{
  "num_hidden_layers": 14,
  "hidden_size": 96,
  "num_attention_heads": 3,
  "num_key_value_heads": 3,
  "head_dim": 32,
  "intermediate_size": 256,
  "vocab_size": 8192,
  "hidden_act": "gelu",
  "norm": "layernorm",
  "norm_place": "pre",
  "norm_eps": 1e-06,
  "positions": "learned+rope",
  "rope_theta": 10000.0,
  "rope_fraction": 0.5,
  "qk_norm": false,
  "attn_scale": 0.177,
  "bias": "none",
  "tie_word_embeddings": true,
  "parallel_block": false,
  "init": "normal",
  "init_std_qkv": 0.051,
  "init_std_o": 0.00965,
  "init_std_up": 0.051,
  "init_std_down": 0.00965,
  "optimizer": "muon_variant",
  "learning_rate": 0.003,
  "lr_mult_o": 2.0,
  "lr_mult_up": 1.35,
  "lr_mult_down": 1.5,
  "beta1": 0.95,
  "lr_head": 0.00568,
  "max_grad_norm": 2.0,
  "warmup_steps": 200,
  "schedule": "wsd",
  "decay_fraction": 1.0,
  "decay_shape": "linear",
  "final_lr_fraction": 0.0,
  "batch_tokens": 8192,
  "max_seq_len": 768,
  "doc_mask": true,
  "train_tokens": 88000000,
  "max_steps": 10743,
  "dataset": "wikipedia_en"
}
Each number is 128 + 24 x the weight over its row's rms, rounded and kept within 0 to 255. Layers, rows and columns count from 0. The size above them is the row's rms in percent of the matrix's.

# layer 7 attention value, 96x96, rms 0.188, rows 0-36, columns 0-47
size [ 76  74  75  73  81  77  71  70  82  81  72  78  80  72  76  88  72  81  77  81  73  76  77  82  71  78  71  72  84  85  87  77  82  85  93  72  94]
[[ 98 111 118 128 148 157 122  85 153 119 151 141  62 128 105 106 147 117  95 110 160 156 123 106 124 165 151 139 165 136 100  98  85 140  80 128 146 113 128 160 135 146 117 122 132  98 125  96]
 [133 137 133 166 145 141 139 169 133 157 143 120 123 159 139 123 140 104 162 128 119 131  90 168 106 130 152 108 156 132  98 137 162 133  82 111 132 117 105 114  83  73  52 122  86 119 130 144]
 [126 134 114 179 147 119 132 134 144 114 109  81 124 125 121 147 138 164 170 143 119 112 101 145 105 164 100 104 136 106 131 118 180 159 159  68 117 115 111 166 135 134 145 149 136 127 154 189]
 [ 91 119 187 120  93 126 119 122 122 128  77 171 114 110 138 124 155 115 165 118 124 156 100 128 152 145  80 137 135 125  96 160 139 132 159 133 150 144 138 165 141 104 162 120 135 133  87 118]
 [135 170 123  95 142 131 150 154 117 177 133 147 113  76 129 126 128 108  93  78 130 140 154 114 126 132 107 145 154 112 117 143 104 109  95 146 118 132 172 135 128 126 150 136 146 106 103 154]
 [140 172 168 118 121 135 126  90 143 120 148 164 121 121 109 139 125 130 113  93 140 145 159 142 114 124 120 120 145 118 104 115 118 111 108  78 100 129  93 162 144 101  80 122 108 161 118 169]
 [149 143  87 110 102 111 128 143 136 178 118 140 112 143 105 140 159 126 113 128 117 136 170 118 148 107 131 163  78 106  91 150 160  61  78 110 115 134 117 132 145 137 137 160 101 128 124 102]
 [117 146 146  99  83 152 139 152 137 140 167 109 121 157 135 128 103 146  96 109 163 125 162 134  80 104  99 133  99 118  98  92 166  93 198 121  89 151 127 156  92 172 146 104 166 154 136 159]
 [132 107 121 125 112 134 126 161  86  96 143 152 157 138 182 148  82  94  81 102 155 117 141 102 128 100 107  99 142 123 126 112 116 157 146 105 130 144 139 125 172 114  99 123 132 130 142 121]
 [160 139  87  97 150 136 155 112  79 108 146 146  96 144 124 155  92 111 129 109 150 148  69 137 155  73 107 101 133 149 117 164  94 153 143 141 116 109 147 130  92 107 143 134 134 148 158 154]
 [139 131 155 117 181 175 111 112 138 117 126 148 149 140  44 125 154 140 105 141 134 155  82 113 110 115 130 149 127 115 132 151 146 108 102 101 141 126 115 118 151 102  98  96 119 150  84 151]
 [147 138 135 152 123 147 117 144 117 165  92 168 126 118 147 159 157 150 126 139 111 142 112 127  94 135 146 135 120 119 121  88 181 109 134 103 178 131 134 116 126  64 136 108 103  83 130 116]
 [ 97 154 127 159  99 133 113 133 109  78 123 125 144  98 154 119 181 133 139  88  93 152 140 122 129 134 137 161 135 106 144 112 146 133 121 154 106 108 118 128 158 138 118 165 113 136  76 147]
 [156  66  81 140 157 135 164  92 177 164 135 141 128 102 142 128 146  97  94 131 124  98 114 103 140 106 102 154 124 134 143 142 118  96 113 191 149  93 133 128 133 113 103 153 105 127 146 131]
 [105 111 155 138 115 111 129 126 161  77 166 119  96 127 115 160 140  82 129 155 141 153 155 157 171 131 117 159 137 153 114  81 106 115 123 131 100 119 179 121 137 165 139 124 126 184 106  95]
 [118 146 168 136 116 114 124 163 177 133 171 121 109 120 100 109 147 118 138 140 109 145 123  74 153 146 159 172  82 113 143 126 127 129  91 166 124 142 118 124  99 128 177 137 102 130 114 110]
 [149 144 129 143 102 108 103 120 133 141 118 144 123 121 165 123 116 131 113 117 115 141 164 127 125 120 144 161  95  95 121 121 142 149 141 135 135 107 112 139 139 133 131 119  78  94 143 100]
 [145  98 103 136  93 139  94 139 107 113 122 166 104 139 124 107 121 157 145  97 131  93 165 137 118  89 134 109 206 107 148 114  93 151 133 125 133  87 108 132 133  79 135 177 136 134 162 148]
 [123 154 127 113 133 119 127 128 152  92 158 130 159 145  96 135 119 151 135 106 132 150 149 104 120 122 163 148 141 130 109 137 153 177 120 158  75 133 144 130 161 130 121  68  95 147 130  66]
 [109 156 118 144  94 114 164 145 125 125 121 133 145 140  87 141 148 129 118 127 170 169 119 121 174 175 124  74 111 116 123 182  83 139 157 130 106 113  63  98 104 117 109  76 127 162 106 117]
 [144 162 131  99  99 117 120 131 142 115 108 118 136  78 109  95  89 123 115 134 129 128 152 119 146 144 137 124 133  83 101 139 115 111 131 113 136 157 165 126  91 137 117 142 143 142 158 144]
 [ 74 153  95 130 136 113 154 127 193 133 133 109 122 113 127 138 120 125 174 129 119 180 103  94 136 142 120 145 122 137 156 161 124 111 148 178  99 121 136  66  98 174  96 162 151 128 144 144]
 [147  89  90 120 159 120 143 172 135 158 134 139 124 156 140 140 116 153 156 120 139 136 120 108 125 147 100 112 151 127 131 137  93 144 179  87 134  86 131 107 135 153 112 110 102 130  99 130]
 [120  82 177 127  85  71 128 116 142 110 151 111  86 139 133 147 174 152 128 138 133  90  80  82 141 131 172 157 148 159 122 123 122 100 121 137 102 166 137 135 141 136 119 123 142 110 156 125]
 [158 130 115 159 118 130 117 108 113 106 124 102 112 108 144 171 116 133 160 168 170 112 105 135 113 173 131 130 112  93  96 132 118 158 112 129  58  92 141  96 122 117 110 127 156 121 170 131]
 [ 99 120 142 137 162 147 139 138  85  70 131 128 120  96 113  69  79 117 121 105 162  97 146 108 162 132 107 147 147 137 119 166 177 110  96 142 138 114 132 138 171 151 129 111 155 115 142 104]
 [158 123 129 174 123 138  94  59 113 155 125 117 128  99 134 153 133 137 119 107 140 110 121 104 165  96 116 125 142 114  95  94 151 131 152 116 129 106 123 132 163 113 129 146 118  94 146 161]
 [137 147  84 138 105 117 122  95 152 118 103 121  97 124 121 113 103 139 113  78 178 123 121 150  98 103 113 141 146 113 141 166 153 155 146 166  96 146 163 113 121  94 130 117 130 117 100 137]
 [119 150  95 101 115 128 135 177 118 154  98 151 128 118  82 144 184 131 125 132 122 127 166 123 172 169  96  91  83 130 135  92 146 143 123 160 136 122 147 166 138 143 157 108 109 134 126 119]
 [ 90 110 112 176  77 117 140  89 125 147 134 133  88 101 136  97 130 142  92 121 111 133 133 125 137 117 121 123 104 154 124 133 188 129 138 137 139 118 176 127 112 125 147 134  94 108 168  87]
 [151  91 104  92 127 132 126 148 171 106 141 126 116 123 134 154 133 126 134  88 147 145 110 162 123 158 125 110 106  90 147 149 139 126 153 143 100 143 154  76 129 149 160  96  71 115 120 147]
 [112 133 164 104 154 103 112 139 177 117 109 159 138 127 139 189 120 112 156 158 116 141 146  84 147  93 139  96 116 143 119 100 137 111 112 126 157  96 112 146  94 151 123 148  87 122 117 103]
 [108 163 114 131 104 106 140 135 147 109 149 130 129  92 108 134 136 114 129 130 152 136 157 100  96 140 104  98 110 162 124 117  70 179 120 135  78 120 134 101 125 135  95 134 166 132 109 123]
 [121 126 107 120 141 120 132 109 104 104 151 112 117 143 144 107 122 150 160 164  90 141 132  90  85 111 136  96 128 158 114  82 159 166 128 163 119 109 108 100 172 152 119 139 138 130 125 112]
 [150 130 179 115 100 109  98 138 133 143 139 169 122 141  88 156 108 121 121 115 106  83 132 123  98 131 125 138 115 107 163 145 119 167 128 107  95 117 111 122 120 138 113 129 137  97 114 145]
 [ 95 163 137 125 116 114 122 142 152 130 151 136 133 163 119 101  98 100 120 111  83 127 169 110 161 118 117 140 130 108 136 144 136 173  87 146  95  93 120 143 131 167 134 130 124 143 180 150]
 [118 151 110 133 151 148 146 125 129 124 130 132 112 119 118 123 111 172 111 167 139 147 132 111 120 137 114 167 145 112 101  69 154 178 142  85 103 145 112 160 142 144 103 118 166 126  94 155]]
# layer 7 attention output (transposed), 96x96, rms 0.312, rows 0-36, columns 0-47
size [ 66  64  64  65  67  71  70  57  66  77  65  69  71  62  73  82  61  75  71  64  58  71  71  78  63  70  59  68  76  71  77  66  88  92  99  84  99]
[[ 98 141 144 153 129 156 161 167 130 152 128 118 178 148  88 136 145 172 161 109 145 120 127 142 133 111  82  89  90 128 165 123 141  87 111 149  99 139 120 136 113 135 128 133 144 148 111 123]
 [117  97 129 101 111 112 111 160 122  99  95 115 128 158 109 126 135 166 123 134 113 144 157  83 110 133 116 169 130 136 129 136 157 124  79 119 170  83 128 127 177 150 175 121 130 134 100 169]
 [107 157 160  85 112 126 125 121 125 124 122 114  71 114 171 150 132 112  89 130 127 143 153 135 110 176 138 137 175 153 114 125 173 111 131 141 144 118 133 104 113 113 105 110 122  95 148 101]
 [141 135 132 103 137 135 123 135 147 190 143 106 146 128 165 111 146 171 128 132 121 148 138 167  82 128 114  99 146 151 138 153 117 145 119 114 118 118  89 119  82 122  97 107 103 120 139 106]
 [131 110 118 124 142  78 108 120 140 150 150 127 137 146 187 127 138 103 132 138 129 115 145 168 178 127 115 135 118 132 104  87 137 154 106 106 111 115 127 123 152 106 117 116 143 122 119 111]
 [173 140 118 122 142 139  94 150 133 153  94 134 132  99 127  93 138 148 108 136 101 156 128 113 156 127 119 193 147 122 100 135 114 125 129 159  81  98 127 145 157  97 148 162 132 154 126 116]
 [125 160 141 160 121 125 119 150 144 156 133 126 173 127 108  95 107  96 174 133 122 119 122 143 103 139  65  87 121 140 141 136 120 171 134  90 148 134 139 108 112  96 120 132 152 154  78 142]
 [171  83 132 134 125 118 146 132  96 100 106 141 103 127 121 112 129 162 147 149 121 128 108 135 137 113 138 153 149 168  98 105 122 145 141  92 148 118 132 109 109 109 151 146 121 171 140 111]
 [156 120 117 129 151 126 181 133 153 144 122 125 129  82 131 103  99 148 141 136 127 122 185 189 144 131 155 168 158 155 110 107 128 128 123 115  88 132 131 127 112 136 146 115 101  77 138  95]
 [180 119 129 101 102 152 110 161 125 127 115 168  99 127 107 131 149 143 156 146 117 170 149  86 118 135 199 133 150 139 119  85 127 122 120 155 116 131 133 137 132 107 189 103 124 120 107 143]
 [123 130  62 159 113 123 147 138 136 112 133 126 124 172 152  94 129 130 119 163 118  99  99 111  65 126 132 149 121 137 145 116 162 135 170 146  76 159 198 147 122 148 122  94 131 122  98 141]
 [ 99 138 125 157 145 176 114 133 115 126 105 147 130 179 104 118 159 152 133 119 167 128 107 105 110 121  81 105 121 104 117 117 122 136 110 100 117 134 134 120  64 169 137 124 169 118 128 147]
 [126 100 136 142 169 156 115 121  85 102 109  89 114  89 144 107  89 116  85 136 110 127 142 124 100 130  95 115 137 163 140 147 138  94 131 155 150 162 120 138 109 134 125 156 129 123 177  94]
 [133 133 150 158 144 117 163 182 114 149 135 138 153 133  71 168 102 103 149  98 112 140 119 143 128 135 181 155 119 125 133  98 142 136  80 121 130 128 119 100 140 134 133 139 133 146 120 147]
 [ 81 110 149 139 107 160 115 110 117 187 152 128 156  90 147 100 120 195  98 124 151 141  82  86  98 142 150 129 124 111 123 124 106 138 152 128 113 127 118 116 132 133 113 124 143 152 121 152]
 [119 101 162 157 142  85 106  93  92 117 129 111 167 140 153 102 121 112 132 126 154 103 147 155  74 125 100 101 111 134 116 113 140 175 103 123 174 128 142 109  96 140  97 133 104 161 111 133]
 [111 138 112  82 150 158 143 122 100 103 105 138 155 102 141 127 127 127 133 133 120 126  90 147  97 142 103 107  81  94  87 157 159 151 136 133 153 121 115 124  93 135  84 129 121 146 145 103]
 [145 182 127  86 132 129 137 141 133 156  95 119 144 100 170 141 139 108 138 131 143 128 107 108 144 147 162 130 133 193 147  82 110 117 123 155 138 115 146  78 136 167 126 155  65 100 141 106]
 [133 145 116  90 150 132 144  84 127 113  98 115 129 131 122 105 159 129 119 154 141 131 124 101 113 172 122 155 148 106  85 118 114 132  96 138 155 134 130 161 151 132  91 140 176 100 162 128]
 [121 120 125 143 116  75  92  69 136 120 141 118 119 177 158  89 164 141 125 113 124 112 125 137 128 116 131 165 134 150 141 152 139 132 112 107 162 102 163 145 117 137 175 129 127 120 122 126]
 [161 106 156 174  97  84 104 121 118 141 141 125 172 131 181 103 172 101 113 143 122 137 117 121 137 135 133 157  97 134 158 139 129 136 108 166 132 145 116 129 121  78  96 145 107 120 172 124]
 [122 136 155 101 142 119  87 124  94 133 173 103 150 108 149 133 143  99  99 112 124 105 180 129 131 128 109 117 133 120 131 129 110 169 133 101 152 161 120 109 105 146 101 145 160 130 116 140]
 [129 148 159 161 130  90  95 103  94 116 135  92 101 141 116 118 127 146 175 100 153  96 102 100 108 144 139 174 123 148 127 115 147  94 133  96 164 156 174 118 110  85 133 144 124 149 135 166]
 [132  91 148 105 139 164 159 129 108 168 133 125 132  96 119 119  94  99 149 110 104 153 148 155 145 136 150 108  91 124 117 107 102 121 117 112 117 129 121 119 130 100 135 129 169 173 154 121]
 [ 99 169 131  87 125  83 107 161 115 153 116 122 146 153  96 111 145  89 105 128 138  81 139 108 123 145 163  94 178 133 122 140 144 119 152 132 135 132 120 144 139 131 157 133 144 166 112 128]
 [152 128 143 117 128  91 153 122 184 125 133 163 115 111 141 151 147 165 127 141  97 176 130 158  92 112 105 101 131 143 159 140 147 122 124 116 141 155 118 154 114 144  79 109 140 117 148 102]
 [ 84 108 102 138 144 183 144 183 112  91 157 133 123 108  91 123 131  98 126 155 106 168 123 146 133 139 116 140 126 118 131 114 124  86 136 140  93 164  84 121 125 138 158 150  94  99 105 137]
 [195 109 143 109 124 136 116 127 143 150 125 172  98 141 137 123 116 123 135 148 108 152 155  95 127 118 186 123 112 116 128 133  90 138 125 100 144 121 157 137 137 167 100 130 131 104 152 110]
 [113 129 125 159 160 137 113 101 133 119 125  90 175 178 125 123 144 144 145 109 151 122  75 147 123 101 130 108 133 121 149 117 150 119 137 129 131 161 124 123  89 114  99 104 148 132  78 146]
 [116 101 181 131 167 170 124 126 155 113 134 104 154 127 146 127 111 113 159 104 156 160 122 162  99 117 114  83 110  83 105 173 104 144 120 100 102 145 140 131 144 139  69 170 122 116 122 108]
 [118 121 138 130 113 125 107 103 142 137 151 110 136 153 170 114 139 164 179 159 120 138 147 156 127 135 128 124 127 125 101 150 144 129 139  75 152  81 161 110 113 106 117 135 130 127 124 107]
 [ 94  99 155 157 118 149 100 125  93 144 117 128 143 105 137 111 142 128 102 129 138  99 101 133 102 170 151 167  97 107  91 158 107 142 125 126 140 129 116 172 100 129  94 102 119 110 128 157]
 [114 140 119 113 148 119 153 103 151 135 158  77 100 110 158 117 123 140 137 147 140 174 120 145 119 145 122 117 152 129 128  88 103 149  96 104 130 103 129 137 134 105 100 132 132 130 174  97]
 [ 96 124 109 144 155  98 144 124 131 109 145 136 126 213 151 123  94 101 134 143 158 111 115 136 122 142 157 104 102 138 161 109  84 133 133 121 117 149 133 128 161 130 111 181 100  93 107 119]
 [100 111 145 119 152  91 103 152  97  98 149 122 145 121 116 122  88 158 103 103 109 149 146  99 133 119 130 152 126 125 122 151 122 132 141 137 145 118  94 116 147 137 176 144 126 116 134 155]
 [131  92 141 110 133 135 149 116 126  90 153  99 159  90 169 147 140 143 153 123 109 133 128  53 131 121 144 136  87 146 121 177 137 123 106 134 146 123 119 115 164 134 129 144 127 133 126 116]
 [ 73 147 134 108  91 127 151 172 145 134 124 154 118 111 143 139 150 139 159 148 100 123 116 114 154 148 111 107 110 127  94 110 190 105 131 141 115 156 132 151 105 122 149 119 116 132  91 162]]
# layer 7 attention query, 96x96, rms 0.142, rows 32-63, columns 0-47
size [110  90  75  72  71  66  85  89  84  90  81  70  80  95  88  78  73  79  75  84  81  77  84  81  84  82  85  80  92  85  81  94]
[[175 112 130  78 132 108 124 125 139 171 122  98 180 100 129 172  94 158 106 121 136  90 127 102 136 138 159  89 116 123 134 131 125 158 111 107 117 125 128 133 136 115 120 105 116 116 124 116]
 [149 121  60 166 115 101 107 141 144 121 151 151 130 151 134 120 139 110 114  96 104 153 109 138 133 120  81 172 137 150 135 138 154 106 161 118 138 137 151 133 121 155 119 122 123 138 144 152]
 [115 114 110 162  86 133 171 113 138 113 124  93 163  74 135 127 109 135 116 125 125 136 144  92 125 174 121 108 122 142  98 154 157 139 143 108 126 139  85 112 103  97 180 154 115 159  93 131]
 [139 129 136  81 166 139 104 131 117 111  86 125 146  86 146  88  76 156 120 102 116 142 165  93  96 149 127 119 168 142 100  76  80 164 122 136 151 134 137 115 153 143 131 150 170 175 117 103]
 [173 138 147 149 145 106 141 105 104 147 107 129 129 145 115 175 197 101 117 116  89 126 127 103 174 162 151 104 133 134 139 138 128 124 138 106 166 117 138 116 107  82 177 135 116 116  84 177]
 [119 100 107 110 124  90 124 147 115  92 156 133 143 118 157 131 104 126 144  85 117 186 109 123 153 164 151 151 164 156 109 123 139 108 115 113 148 158 136 145  97 145 140 110 140 126 138 129]
 [138 129  73 100 168 132 131 152 131 184 103 138 115 119 137 129 111 135 137  88 155 133 149 126 143 134 121 103 126 132 129 152 140 127 126 108 155 106 118 161  89  86 147 120 135 172 140 137]
 [160 163 111  76  99 124 108 125 100 123 120 133 102 104 137 136  96 142 116 125 154 121 154 127  89 120 167  82 152 152 134  93 132 155  91 123 195 134 126 135 159  85 135 128 139  85 117 110]
 [153 122 145 117  97 130 134 109 108 160 119 163 162 130 139 180 172 133 130 156 136 135 121  98 147 149 118 114 138 142  85  85 168 142  88  86 146 124 123 105 107 138 107 113 135 119 132 112]
 [132 127 168 101 149 137 146 134 118 133  79 109 168 173 149 137 113 125 152 164 147 133 135 173 118  83 123 118 104 117 129  95 148 162 128 141 105 150  95 135  90 123 140 136 160 135 131 148]
 [102 123 117 179 113 115 144 155 143 108 162 148 147 143 142 100 121 127 156 137 113 139 100  99 105 132  94 173 153 128 129 191 118  92 128 108 111 131  86 124  96 130 116  83  61 137 152 143]
 [105  97 148 145  86 147 115 116 160  86 158 109 113  79 135 165 117 123  73 125 135 121 178 176 163  77 158  94 128 107 142 116 176 144 145 118 117 111 150 145 142 109 141 163 116 154  99 146]
 [122 146 120 149 146 157 147 117  69 146  63 133 137 118  75  70 163 147 105 116 117 111 122  93 134 121  97 121 120 152 126 140 161 166 141 160 134 119 142 158 150 125 129  97 125 113 130 100]
 [108 117 105 133 126 149 149 142 113 103 146 164 111 151 147  98 115 128 159  83 100 151 140 145 147 130  96 164 153 133  98 125 145  80 160 123 148 126 101 118  92 129 120 127 138 116 160 169]
 [111 126 164 128 123 152 165 168 148  75 129 141 167 130 113 140 135 123 177 145 157 126  99 126 126 116 113 167 151 148 105  94 159  87 128 128 136 121 110  89 116 105 111 139 106 113 160 103]
 [131 172 168 139 156 141 141  85 144 154 127 110 131 162 137  81 105 176 110  89 101 114 124  92 152 127 123 155 127 117 116 120 142 128  70 126 128 120 118 112  65 149 136 168 102 126 137 158]
 [170 114 143 156 141 140  89 154 134 114 121 125 160 113 134 112 125 143 142 131 123 163 119 115  69 100 135 120 156 100 120 155 130 149 139 122 115 123 138 148  90 155 137  91 134 183 181 110]
 [124 123 134 120 133  96 153 170 120 164 139 106 118 117 128 152  87 122  98  78  81  79 152 132 134 144 100 114 150 122 162 144 120 127 173 111 115 138  80 166 171 111 156 134 181 115 146 106]
 [104 123 116  94 162 119 127 149  82 123 111  98  99 156 107 127 130 120  93 157 120  85 154 176 102 151 127 135 172 105 141 103 158 140 116 118 163 125 106 121 133 128 128 117 142 101 148 113]
 [104 127 155 157 128 127 121 146 124 137  83  91 153 137 187 161 110 107 118 148 148 145 140  89 129 150 121 124 119  81 145 135  65 119 133 124 140 136 166 137 115  93 139 133 118 129 145 158]
 [144 136 132  81 109  89 162 140  78  57 102 120 119 149  86 152 134 146 132 120  69 143 145  95 113 143 135 136 143 139 100 127 119 125 144 110 122 152 130 133 141 165 108 165 145 103 108  90]
 [112  93 103 138 135 109 138 151 135 122 111 156 146 104 166 167 162 133 130 136 147 125  89 110 115 137 162 120 139 151 140 135 111  96 111 106 145 109 143 165 122 106 141 115  88  93 102 142]
 [156  86 109 130 151 138  85 151 133 121 123 138 142 144  94 124 126 164 142 146 114  81 115  98 135 121 146 109 134 136 116 114  93 148 130 139 148 116 125 129 118 104  93 100 151  79 184 126]
 [ 64 101 130 114 104 131  75 130 112 123 146 109 148 143 148 145 168 118 112 144 107 140 117 125 103  97 101 117 126 158 127 141 156 124 133 109 135 166 125 125 105  91 124 126 131  96 121 139]
 [152 110 168 102 118 127 128 127 124 134 101 161 152 147 109 176 146 136 139 107  99 110 150 111 154  88 113  91 105 102 159 114 100 113 164 145 131  94 150 122 170 153 164 174 118 161 122 122]
 [149 136 150 157 125 108 134 106 135  59 111 100  55 128 107 138 163 119 144 134 134 123 146 144 122 132 141 131 150 132 125 131 158 153  87 141 130  77 106 112 154  82 136 173 164  96 142 137]
 [150 126 111 105 138  72 121 174 148 131 116 127 144 101 140 115  93 131 111 149 111 114 154  89 111  86 130 120 126 144 124 135 165  59 153 150 106 118 119 142 157 167 125 133 138 122 140 109]
 [159 114 128 158 129 137 104 114  89 106 142 140 132 111 132 140 138 125  89 131 112 102  81 148 155 127 141 130 149 148 110  86 136 109 154 139 114 151 150 145 148 120 148 111 122 118 159 164]
 [ 90 113 144 135  86 127 136 127 116 140 101 131 178 143 101 120 108 146 113 140 123 124 143 109  70 144 119 136 131  96 148 151 148 168 153 131 118 150 119 119 147  94 111 142 163 179 114 106]
 [137 115 145 100 129 128 110 127 128 114 169 124 149 119  85 121 124  99 138 124 124 119 132  97 119 136 130 100 158 135 113 111 110 147 138 137  76  70 127 127 155 130 162 151 103 124  68 159]
 [129 119 169  86 124 138 167 102 106 133 143 112 106 143 182 164 123 147 117 140  95 171 181 146 134 137 118  95 138 112 163 136 137  98 105 120 149 155  93 111 131 122 174 121 109  95  98 120]
 [165 158  99 111 146 111 178 133 105 138 144 100 139 111 125 138  97 113 133  76  80 120 129 147 133 132  79 103 117 127  64 120 115 116 153 140 115  98 167 150 127 133 164  95 142 163 116 168]]
# layer 7 attention key, 96x96, rms 0.154, rows 32-63, columns 0-47
size [ 76 109  77  77  90 148  80  88  86  83  93  93  77 131  75  70  76  69  83  76  80  75  74  73  78  72  79  72  78  86  80  77]
[[127 141 139 148 130 152  94 134 110 101 117 140  94  92 157  80 165 122 127 106 113 126 120  75 131  94  99 161 183 190 137  91 118  93 139 127 113 135 103 155 150 115 142 111 143 155 120 130]
 [141 122  98 165 110  69 159 145 114 169 151 150 113 135 153 128 118 162 156 129 116 166 138 141 119 148 110 146 105 116  95 146 115 112 101 141 142 133  80 127  70 133 116 150 108 102 142 108]
 [114 133  89 139 130 100 135 148 108 144 134 102 132 146 142 143 133 137 151 123 110  86 109 111 144 120 137 140 181 127 114 123 153  94 124 180 181 116 149 148 168 129 103 116 141 148 142 196]
 [202 141 117 119 116 132 104 122 132 138 178 130 109 148 125 165 159 143 129 204 121 125 125 150 173 104 174 128 109 101 107  94 139 110 147 114 124 147 130 167 144 147 111 125 142 121 121 141]
 [122 169 145  95 119 131 120 154 129  92 120 109 125  83 145 151 144 105 124 135 126 117 180 104  97  90 106 108 137  84 154  95 109 117 130 132 113 124 167 122 125 117  92 136 124 121 112 144]
 [119 122  58 146 128 100 145 163 117 130 152 160 140 133 145 119 121 164 146 118  98 163  95 128 110 144  79 163 125 142  76 113 114 123 131 127 158 113 109 142  79 154  99 129 131 117 183 115]
 [159 112 103 124 113 132 150 170 153 149 143 119  77 104 138 145 118 143 139  92  81 156 136 171 110 129 133 162 136 142 102 120 111 148  96 133 116 180 128 111 115 152 143 127 120 146 153 146]
 [116 107  62 159 137  74 134 136 143 127 112 142 154 130 118 114 169 166 141 119 107 148 118 137 130 141  81 157  85  90  83 113 116  97  96 131 140 129 149 120 127 184 111 149 144 117 160 139]
 [123 131 135 114  92 132 128 112 118 146 119  86 108 169 135 183 137 110 104 129 130 109  96 112 119 128 112  96 124 128 167 120 126 121 124 138 114 115 131 145 138 103 134  94 130  98  91 123]
 [137 117 131 155 116  93  98 128 161 163 128 146 124 115 151 141 104 141 133 126 134 170 138 177 131 148 145 135 125  83 139 168  94 148 143 147  97 141 129 122 123 135  95 152 143 159 151 139]
 [144 118 141 144 113  79 140 171 113 120 107 154 136 158 149 118 131 158 148 131 112 165 128 153 125 131 144 162 103 116  84 107  83 141  97 109 121 153 107 129  79 149 119 123 155 116 149  76]
 [136 181 165 129 136 145 127 119 128 156 150 140 147  86 116 142 123  95 104 134 138 101 108 127 148 102 127 112  87 117 170 146 116 163 174 159 121 124 117 134 150 106 146 137 133 147  61 165]
 [118 136  85  95 139  85 150 129 116 120 155 160 104 145 149 141  89 165 146 104 138 147 137 155 108 164 137 167 128 119 104 169 105  63 116 144 150 138 141 131 161 102 112 151 113 136 112 113]
 [123 131 153 108 109 187 123  99 144 107 103  78 125 122 115 151 130  97 106 131 155  93 128  92 137  99 147  82 136 129 184 131 163 114 142 146 136 117 144 112 186 107 140 105 121 133  94 158]
 [141 138 183 165 110 151 108 131 110 132 126  90 108 145 106 102 133 108 121 107 113 107 117 137 121  97 149 141 138 117 153 136 106 101 121 112 126  99 188 115 157 156 140 155 135 141  82 174]
 [143 111  98 173  96 115 149 160 120 112 139 124  94  79 122 171 145 135 143 124 171 135 118  93 103 136 201  85 144 121 132 117 126 136 119 116 138 120 100 141 144 146 139 141 125 165  77 118]
 [133 144 161 129 119 145 127 135 110 159 151 106 103 142 148 156 156 100 123 139 135  67 116 109 109 101 170 152 154  82 140 119 101 122 130 123 130 122 162 112 145 117 154 160 147  74  65 129]
 [ 93 121 135 169 137 166 161 122 122 132 154 109  91 111 127 137 118 132 150 120 135 149  98 135 111 130  83 136 153 149 128 112 126 159 154  98 150 159 153 104  82 126 138 137 135 189 171 189]
 [125 150 123 157 105 101 127  93 153 133 139 134 125 141 127  70 121 185 130 113 120 162 100 102  93 123 110 174 137 137  81 118  99 132 138 103 140 133 126 146 104 145 111 150 134 127 138  86]
 [127  86 139 132 110 135  94 172 111 151 111 161 134 132 132 122 110 145  96 130 126 136 132 144 142 112 121 103 102 115  84 159 107 125  73 124  95 118  92 124 139 167 150 140  68 132 171 119]
 [108 130 156  75 122 162 162 130 160  84 145 129 112 116 117  81 113  95 127 145 133 120 117 128 146 101 147 108 143 140 147 128 110 145 175  93 119 120 144 146 140 143 135 141 126 153 132 153]
 [ 95 148 134 113 161 105 111 108 126 129 169 100 138 100 108 131 114 100 153 155 118 121 114 127 100  82 102 156 150 146 148 183 131  79 136 134  97 132 103 116 130 128 117 131 124 156 147 147]
 [162 124 110 181 123 103 127 130 152 198 147 100 170  93 150 117 121 113 135  95 154 147 142 106 134 164 143 144 125 118 108 142 123 104 118 113 124 103 202 109 100 124 157 122 110 129 142 129]
 [ 98  83  94  89 134 136 148  93 139 111 109 122 166 152 108 121 128 111 161 144 129 151  89 165 132 142 160 116 111 151 112 100 144 115 133 170 121  84 125  94 183 142 116 154 114 154 148 150]
 [103 126  78 117 114 150 140 164 103  78 180 115 124 118 155 128 100 158 128 142 145 154 133 132 142 136 142 154 138 143 114 133 132 119  75 132 151 126 114 129  84 209 113  96 135  85 122 116]
 [140 158  69 131 167 125 150 124 127 146 152 162 105 181 152 119 107 137 133  90  70 110 117 102 130 132 134 132 120 170 145 131 139 149 155 132 109 106 140 136 117 144 136 150  73  75 100  68]
 [105 161 112 115 115 142 140 123 129 135 115 127 144 126 123  76 168 126  94 129 141 134 104 132 108 177 101 125 121 163 120 115 123 115 157 152 124 134 156 112  92 114 131  96 126 140 144 127]
 [132 128  97 115  98 118 100 144 148 155 101 109 137 122 112 165 112 147 170  81 165 141 130 135 121 112  95 162 139 164 151 136 145 108 137 161 133  62  98 152 100 119 143 148 167 158  78 102]
 [ 78 128 149  94 127 106 138 129 106 123 126 134 132 192 131 134 159 126 119 104  92 121 110 129 141 139 129 157 104 147 127  90 125 127 152  87  95 139 139 108 129 142 146 116 122 141 136 119]
 [139  89 121 130 137 152 133 175 116 104 144 157 148 143 128 117 115 134 161  80 135 178 125 125 122 102 132 160 144 120 116 124 127 141 133  79 158 147  39 127  87 137 106 120 138 140 151 120]
 [118 116  96 176 115 148 102 124 131 116 102 133 118 128 145  94 105 116 119 131  88 160 122 123 149 120  78 144 149 128 100 101  82 126 154 169 112 156 131 127  79 166  85 172 154 108 131 125]
 [119  95 161 160 110 102 119 217 117 156 135 123  51 128 177 117 162 142 152 127  97 149 125 135 119 138 143 137 149 142 149 139 146 113 142 154 120 113  94 138  77 115 129 107 101 167 156 143]]